config.yaml
norm: "rmsnorm"
norm_place: "peri"
tie_embeddings: true
lr: 0.00583
seq_len: 384
train_tokens: 89550000
dataset: "wikipedia_en"
Each number is 500 + 25 x the weight over its row's rms, rounded and kept within 0 to 999. Layers, rows and columns count from 0. Numbers have three digits each. The size before them is the row's rms in percent of the matrix's.

# gate: layer 3 MLP gate, 256x96, rms 0.148, rows 145-166, columns 0-95
# up: layer 3 MLP up, 256x96, rms 0.142, rows 145-165, columns 0-95
# down: layer 3 MLP down (transposed), 256x96, rms 0.054, rows 145-165, columns 0-95
gate145 113:488503475490482482484496510539497499490566474478473508500473506533479513489475497501481452512457506485474530474493492525557478507480537505521505481511514495513498529516508505467489493530472518500457458488451496453463535498463493554474520556504472523517539526476508480504505510528539528486
up145 105:516527469491512525481478525447485468500491473537502536524534536505475515509519528501514563491517509488531461502508486518495518504513479567514551518531534502511501529481487460512519480484512466529497507494506508452491500481550528506443477448473501495515503544509487480532499506480490497513
down145 106:499513522508528487531496498457523549505493534453526451489550487499500467515483508472472518521518515485482476515502504486501539494454477520478460537494486483481527496492514490517521519511499482474514578467504486543484493548463494512508465503498538535523486459540489494468495515529471496513
gate146 109:485521497491495484526484491584486449483511504525526520465485501511473493497519487475477509527541442477508499499506439536529502478484563491500477489481506478538500511541494520535489501524492497465535505496496503523501476520490459487515491482506509544451516484491472480465492468494489459477
up146 110:523526488471498500557544525510520512502481526505535499481521554502475488480447474505500512512511531509493513552481510477476491528521484444516483476493525531500481481525478496477534495545500537548472567510476509538505503515463528498466538528507497483518516533485499521516487520502481484524
down146 104:502477487496521457438485505531475506487555501516520491493486478512498537539502503516485512533549440475523456469507459538521519505439515563469522502483488494535512511492512497530490475487496481457516503495466496482503505491497459500524467463491525505494506484491495461476496461477498504508
gate147 105:496512489502504483531492481559495485503541485465504458485483500521515504494521467510474475495501499452522528513483492510488501476470528552473502480552493515485542502554472504519491525463506484482515489512526509506500531519477497500445429471490535500528467533486520541485528491502534472465
up147 120:520504487464486464478498507492513506471475470504513516512508507511486475494488501515495507491522496490484480493508479450488468505537485483452465519427470470498537466483488537519538511512506507482485532508434521474506530531471497534477498481497453477477463508480524529481493473485434475543
down147 104:492507484512538539504484522517499491517503520486513488497513508506553492438539471488494507468497537474521513522487475544499533497454556519540544492556533502452493504517543469484457474497484500533507487487500476488530503479501483487499505511455516523494527474511493457507525523504529489453
gate148 106:478514491504474514527474479490505495543453490496493446483516524494478482466508569534479501527500462473494498510531478461494503501534534503531484517472481488531489520523525495511529467473518503468457559507470522456507497499494525536470486495502542482486512501508504548459471541487521480506
up148 129:543500519526514477494491548493514567458493508501500499502492512487525500460503466518527454495539525509504525531477484527467483519473493524502496489515511507469481485507507496534484494511517457471489468460512481495451556503483506561501470500501479483521494470450502501501489468519446546483
down148 108:492529486464465500481473495530476489527529502468499468509511493516491479520514469481468548505480521502538519470521511502478494484537505492493526555502511485498551484506483533470516482449498485480535480503460486475519444480511506465483505533513467515447511520531489510510462480518547484553
gate149 109:467471493490483486526527464574544494462531501506487500458518472518513491500472493503472462489508534488509493515470489521488537488453496527467515477532515533494490485513456464528500525468485523475515487460449523525471502496497494474511492492552519505491479467489525501468488493478537462525
up149 119:528536479502479494533526495515474514558531479500513513519484539509464487475525489497503462490535504525535519499490529498550503523488493497529460543521541512504521495548516508470515496487461501487521532480506480468494495486444549520525527547483483510536502499490500460479495440467500492485
down149 110:514485467478554499466491511501539463442474532502492469493479470497543512522494487498498557485493481501474493519447477509484519490498492503481539470490481516479452539474475452510513494518502534516468482496481461531491512485553479481484491449495515493459498468512490538499514518510491484535
gate150 082:509490523487480500475549531546533514489514512480463541542498510529496512517484455514510518462472515497489496485457523508482525508522491509475517496550493430472485532498496547471527505510491503565535463473516497541541514490491544494537514535501480489516491511498503484508490491510507544509
up150 079:518492482522504473515513494509538505484473512529449486519515481469512501503524553509453463497496506519512516482464455506535547495534505560500504553507489488485484457502523533449522507496513536515502510536496517535495458447515503536498491522530517489501445468513494497506512499470473475496
down150 086:463502502519467514472489506442502501531501466504512488450473495480518479474498486475521510523484536538485488519510494481499478505470510468512478492487535556553525465500523454498480484497500484462459512492487508427461531502507488500470503457489526511507521530498505515492479486483567518476
gate151 096:496495532528504514481455440502485513504480507490469528515527472480551535489523488519465518515485544476505494500527496498502486490500524551471457495543529536517539505503495491524477510506494525501469469466496476523534487512525462485555487515540505493539490497436481512509513499533470465495
up151 082:551488499475507560521502553498522471513529492527512508499462543504450437521486520498505446500518521520503472492475518481503528533498471479490553500485452480488467512517504509500538494514499463502497503547481525497485495509516529500475488483472478506454534509516535489490505490519537539491
down151 098:519478493552499512438499487510476516507504481480452488503497488500540508547509475531494493497498468500495510514516497536465516460467499530486481510527538534508524500469494507512479493513477526467520509456504520503533491482497451453545465539538495505520463465457479527514521488504507443506
gate152 100:529485497474460513484523505509540523516551497529499463508500494497500556547485482482512480514481484472483460540483517469468531540506481478521479530480547524520500527494496491502480478522524467511501535454478477511495488454479490509437519533498472497498531527551498519506517482458506484506
up152 089:508457573509482472458528439486508493478560492514487478557466472493505524537532480487511534520481507472498522473489503510504521507506476453510498513480489477476491479489513479538510504540469491535490524480514466483501505485474480517492470503490498495503463509537473539470510501510486478446
down152 105:511472466518478513479476533530458468488458444521486501497525519495523517483514490503533489433499510510479480486514467534500498504499511528461461537483517494511492452470503514505506520466488490440505515534520496521480536482535482465498483474460468465531474513471493465487539505520483502479
gate153 084:500517530478517494511484472517516521498488490502495471463505470476506479489527441528533504528473519478491465509479560523529519501486487487507497487457504534486514468503507505521451466496443490518521498496431503478486453527482461484479487503492515503491485478492521495512555459511505567513
up153 091:505547515454527477542502512519530503505516498485494504475515466508519510454523478451508503535501496517468512492491517479487553510457501520481506505538512482475463531487524494515467530492514470501478507517459515565479494459533506482513493490482489524496492517486548467551554507481515511458
down153 092:495508497535496491501473515456500485505475478531507517546478547471479494542486496507492494501505492495491504475505476503492459508523490471531500492512466494563547522491510490526497497525492519497541505534581481458505521535509555505497543486504517528539512503537471528477459492539468493504
gate154 116:525443467474510551562460484520481489521506489509499487489483479522540522547501510534463499472523512458498525487523510493467473496535510467518495485511518506463497510507508459460531518484476531475487520487515495523493519530474533527487497471501439524509477508459481469509485510479460475511
up154 115:530551545497489514473458483493495508490491501501490518496495452513511511495514521549526454450501518489511520523484482500500522505501467478488490507464541523484538524496498471494547537504501488457502467516502482509525560562494519502483466512465506505516504501483496503498429515468453511523
down154 111:496508511506475471494531482488518480511534494520507462481532520508455501465516465454515526534454465545504488510488522506487516500476500522491511515538464488519501496515517531541487450507508491506500509490486501456485471455497498542502510551530553490484541486541512503486524489528566504474
gate155 091:489504520532528539508463523562477456507547491457526467465476505482475528503543522522464534466493475498500540513495498536496486509508479488516486493483519482512513470492497511530511511450521499512513488501482515514575476485502512504503473516494510502504539463488506460482545490524484498442
up155 095:510492529483506488520510525455480489509490481462497555499472500509492520528509476510524485548532501518522504488480528501492517536529499459485518507517503539480501498504442456475523520473464528477492505530514517474504493513509461472505543509471499489491463509507485511558492515555512511583
down155 105:507503492524491495494473501518473486495504516512521464497478525473516522465486545472447526455477511455500488528505473476502499508474458467503477484493517465488495537522557551522499471478502519533533540488486501513520461493494541521493498515533513489516543540495520467476525453500500489449
gate156 095:488499515511536483460490500516451505493504496487493500503484492530521490478484523487535502471519520473496499502545498537531475500475477483498460502529527503501488498530492504510543472488485477470468464467503521472535503508561506520489473488505520544477458443514455502460514457551557506523
up156 082:512484523476517505480478504498486474522511476499487489526468482533518486518529462517480522463488516497526522499541519544476505475509506492470490513436458504490509516531474500483487486501497462462485492455500563457503517521473537440483470470489503522502458452472494466468500486526517521477
down156 104:502490464475494535563503490525509489522456498497503508490506541476462515475515522485493479514488506491497481530453488495487554513511487513514516497506513460489493524459504503485453537529528540510495532507514463517465490468509496510550497506522485478507494545494535480547503526439461463470
gate157 118:473512533540532504520504461511517461509457497472458486488524509513467496537550508506464487506487473476499534512524515469480527523435501498472492487480481513474466513465460478503475548547520496500492541515513484478531518511479489511467483529532481505517526503475533500528495507529494476550
up157 101:489516508506540506534447495499447509513488490508458506474481521476443570507504534502506480488501466506501522509528464493521511492490486502468430520486536519514513509493513468495514538511486508439487523502497504490542493518555476512442493494504521496503478471473528477492481490524530487512
down157 110:531479477473490461518520522536478519495525497517526506513549474490525491464439465513516513535456520513509488477478487542471510487524490513551499529554508485486539469532534507504543502467482531524492501477460546510498503464519503478491514490491476500481468484543489502497491497484481489449
gate158 109:490489538469491502536527530516499474486511489474478499508527498521544484509483513504521539538501481505501490501510491504454508444498517512478438533528511476544454508491500541552491467447511463480466488495495482488498522533517548526485476471509516517528550522508510515513479446498502500501
up158 112:498510494507527518494486485481506529478521503478515545501497516488490533468531455457510490479504451459486471494496486511511483433507476511515494491493551516497492468534532487482488526477482499524496481521524503475499486467468488475569532491485505484551485455548495495523527493482521565487
down158 109:503513504501504473501540548483474471496464497500536451523499480500528485513487522501478528559535539524503510502512538496521489527521521446489487533516467491507520492489475512565498487516516497475480511508493484555486517501505483536431500484511477549465535513477506527508472509494480459494
gate159 096:497504505534485494554481487527518451478459487468494466512486498487479520462492479542500465499496515514492487461534475538475469472488489469534498530548490523444489487473492497511542510453506539484497488484519489494487478467453489485481510499489492527536523493551440482516505512507491479525
up159 103:492474496468522527521504477499438514471512517520517532482537529493471457483507475533514560522489475483508492511500541511526527454449469514501471523492530490492528506504462493535496489508558506474466542505476503474516482490509484467462484477501458516503469466479530483524481531500508492516
down159 100:493491472492491496486508510457551462547545464532527461486473498486490549502523524445475456517484517500507486507505466505464478511518502499529521502486514502529464489481535497460493483481463528498519494526497517527448511509473512516506552513467544501456522528476466472474497512516490500503
gate160 089:504533520522518534494537487475480511467440459483521474559503478533459489494450463512532485474520458473523489514549506480517478504507482469466491484483527506493496478520533507496512497487505558490476494510543502537525454494503503507496459477476496477472497520525512518479488501461525508473
up160 096:506473485473483466531511489490526466508523506487503487499458504504511473556488528508481493492474481463534479445519484492518546491550488498466490524532507497489463499519509532424528499484443503458475511525506493520484533476509525481505492510530532496470524539476518514542514479487518530503
down160 094:565518512525528535475481486452470509480474534530492537506535531515482516470474502501519503526512483510499520572500500491488455518499515490486493466481505490507543518484499470527465520463552534532512492481505498517481455522507503512465468457499491499527480473516473482485456501503468527507
gate161 083:517528512522550482517513506492564486479503559523527474494473473525500500514505497492503478520512496498523520526500505543467488455494450501474484501509545509486509508480513487431506527519476492476516480522510488545516573529475490542495518456501478480493519500502478475495487474461515532506
up161 077:530531461519525454491514466497561499486523536532494435474506482540505526491492477521525493480510480475509540505518507489487506498511464491498483522514538528510513480521486506463527533478470495476505493513498546545485560536516499512484506459481518520518520527472512466503493501492496555467
down161 086:506461481476490499484522483494489460562485444508466511534542515468495525509521488530499502481519498511477488478496485505497506501550517537547524501496450511473472508480474514532534522432541517461491497513532517479502482495501533467497484506534480531554462504512523501490504503498475498535
gate162 094:488467503502486531452521453493502512487503463504463474499507498520506467538459478518466511512491492512506500475472468480507466505469517526514530463515523526473451556506512488504451474461459523494492482507529514453507496481513535470534482486493475494490546491459478469502520471449497517507
up162 085:489512512509508461527508539534532491514480498528482496524482472490533463539557500537494475484497495464470519494488498481543531454539514449503481511522491474492527468532497485463542483474492478473510490531516501507504535510504483537515522481515553535527470529522469505468497483516510479543
down162 097:513458490512502519487524460504515519481517482486495481533510481485510543499445478505459525508456495512528500482432494479519485530503500528544540502517505495485548550521531516526486499518466523473505523519505512496474534480528491487561500524463496484475557519498492474512496474511524528470
gate163 093:476469509486543508538527514502505510536549484497533460544505487465488503499531487467469483498531511510471513489482505520480470553516487539477545510522472461443510478489491502493502514552464493495494503495523532468478494515506478516467521471513515506501470482549485495468559519538499500492
up163 096:515488531503491494481505540541472506453502494481484479542490489485441517468540497511493499435448480469466541479433479475489495477506483519497532511500487496503518523490489502511510499499458497511465482510519479556506487543470470512510495511512534475513511480507502517471512554533492469487
down163 098:464496489508465494469520473508485518509489515511505533464519550487553490553499493525481492511497500541482443511560524498488495519493489499505520519527476494476504534560510496483482473496548525484542497481483515517509487459503552487499520512529498495459544501494476516535505467464531523519
gate164 086:476461490497464489536498512539521535523509461476466527483488476483485453499497476524456544473482452478444490489492447521541484520486519527479511485497538463507509501494501451501500482502546518475500472496495488466500494505463479504502471455493520524502493479475469526507536496507519480456
up164 095:516554489532567503509483482495470475480544522514501497513494515514502561491538552471472435525491523504518501526520533525481482512495497482512503466549514519507451463519512534494472516493530512491510505503543535490507515493525529466496484513527533508536517490472496480502486517465522493489
down164 103:480468542460482493485491477480542511487514473507508535475508487492480487537442486481562520528498469520481496471484501522480500483504540526464478486482501523498526525456499423503480498499469484525503489484509480479511510454433496539512512485495519494483473515460472529513492473525499516512
gate165 096:505503479546515491519501511510471529477445495487453502510485485475499450485523506535500509488490469475501491498506463580537487511499573467497447508488480481502510444495468496508506491511489465521538475510522485552477499465484502508501526477483468480515478510525520518502482521493475474500
up165 118:476463517501480481507467504488509541488474511475476489503468494519509482545519471514497479437568512510503494512494472552500488461504521464473505483510523533514523518481508493492538465450492503468517470487539463539512530515497475504505486471496522497459534484546498463488467494487470469517
down165 098:535524494506551499480538528507494499512476504541520531510528503456541524460513537505463528533468441438490532488515472508542525526486502517481479493473479487480481514488509506507496521526487511501500546499451506484469451481509474504479483521491489506528489542489510540525498489537513530503
gate166 099:518486507467456521507482465489499478491517498507479512478526487501477480542543525502467486527505524526452483515528486540501507434471487539484521518518489503516538486488523544540468508468495491518509473502458484506512520500553450557481502494548480498508509486490529532498479491525501537475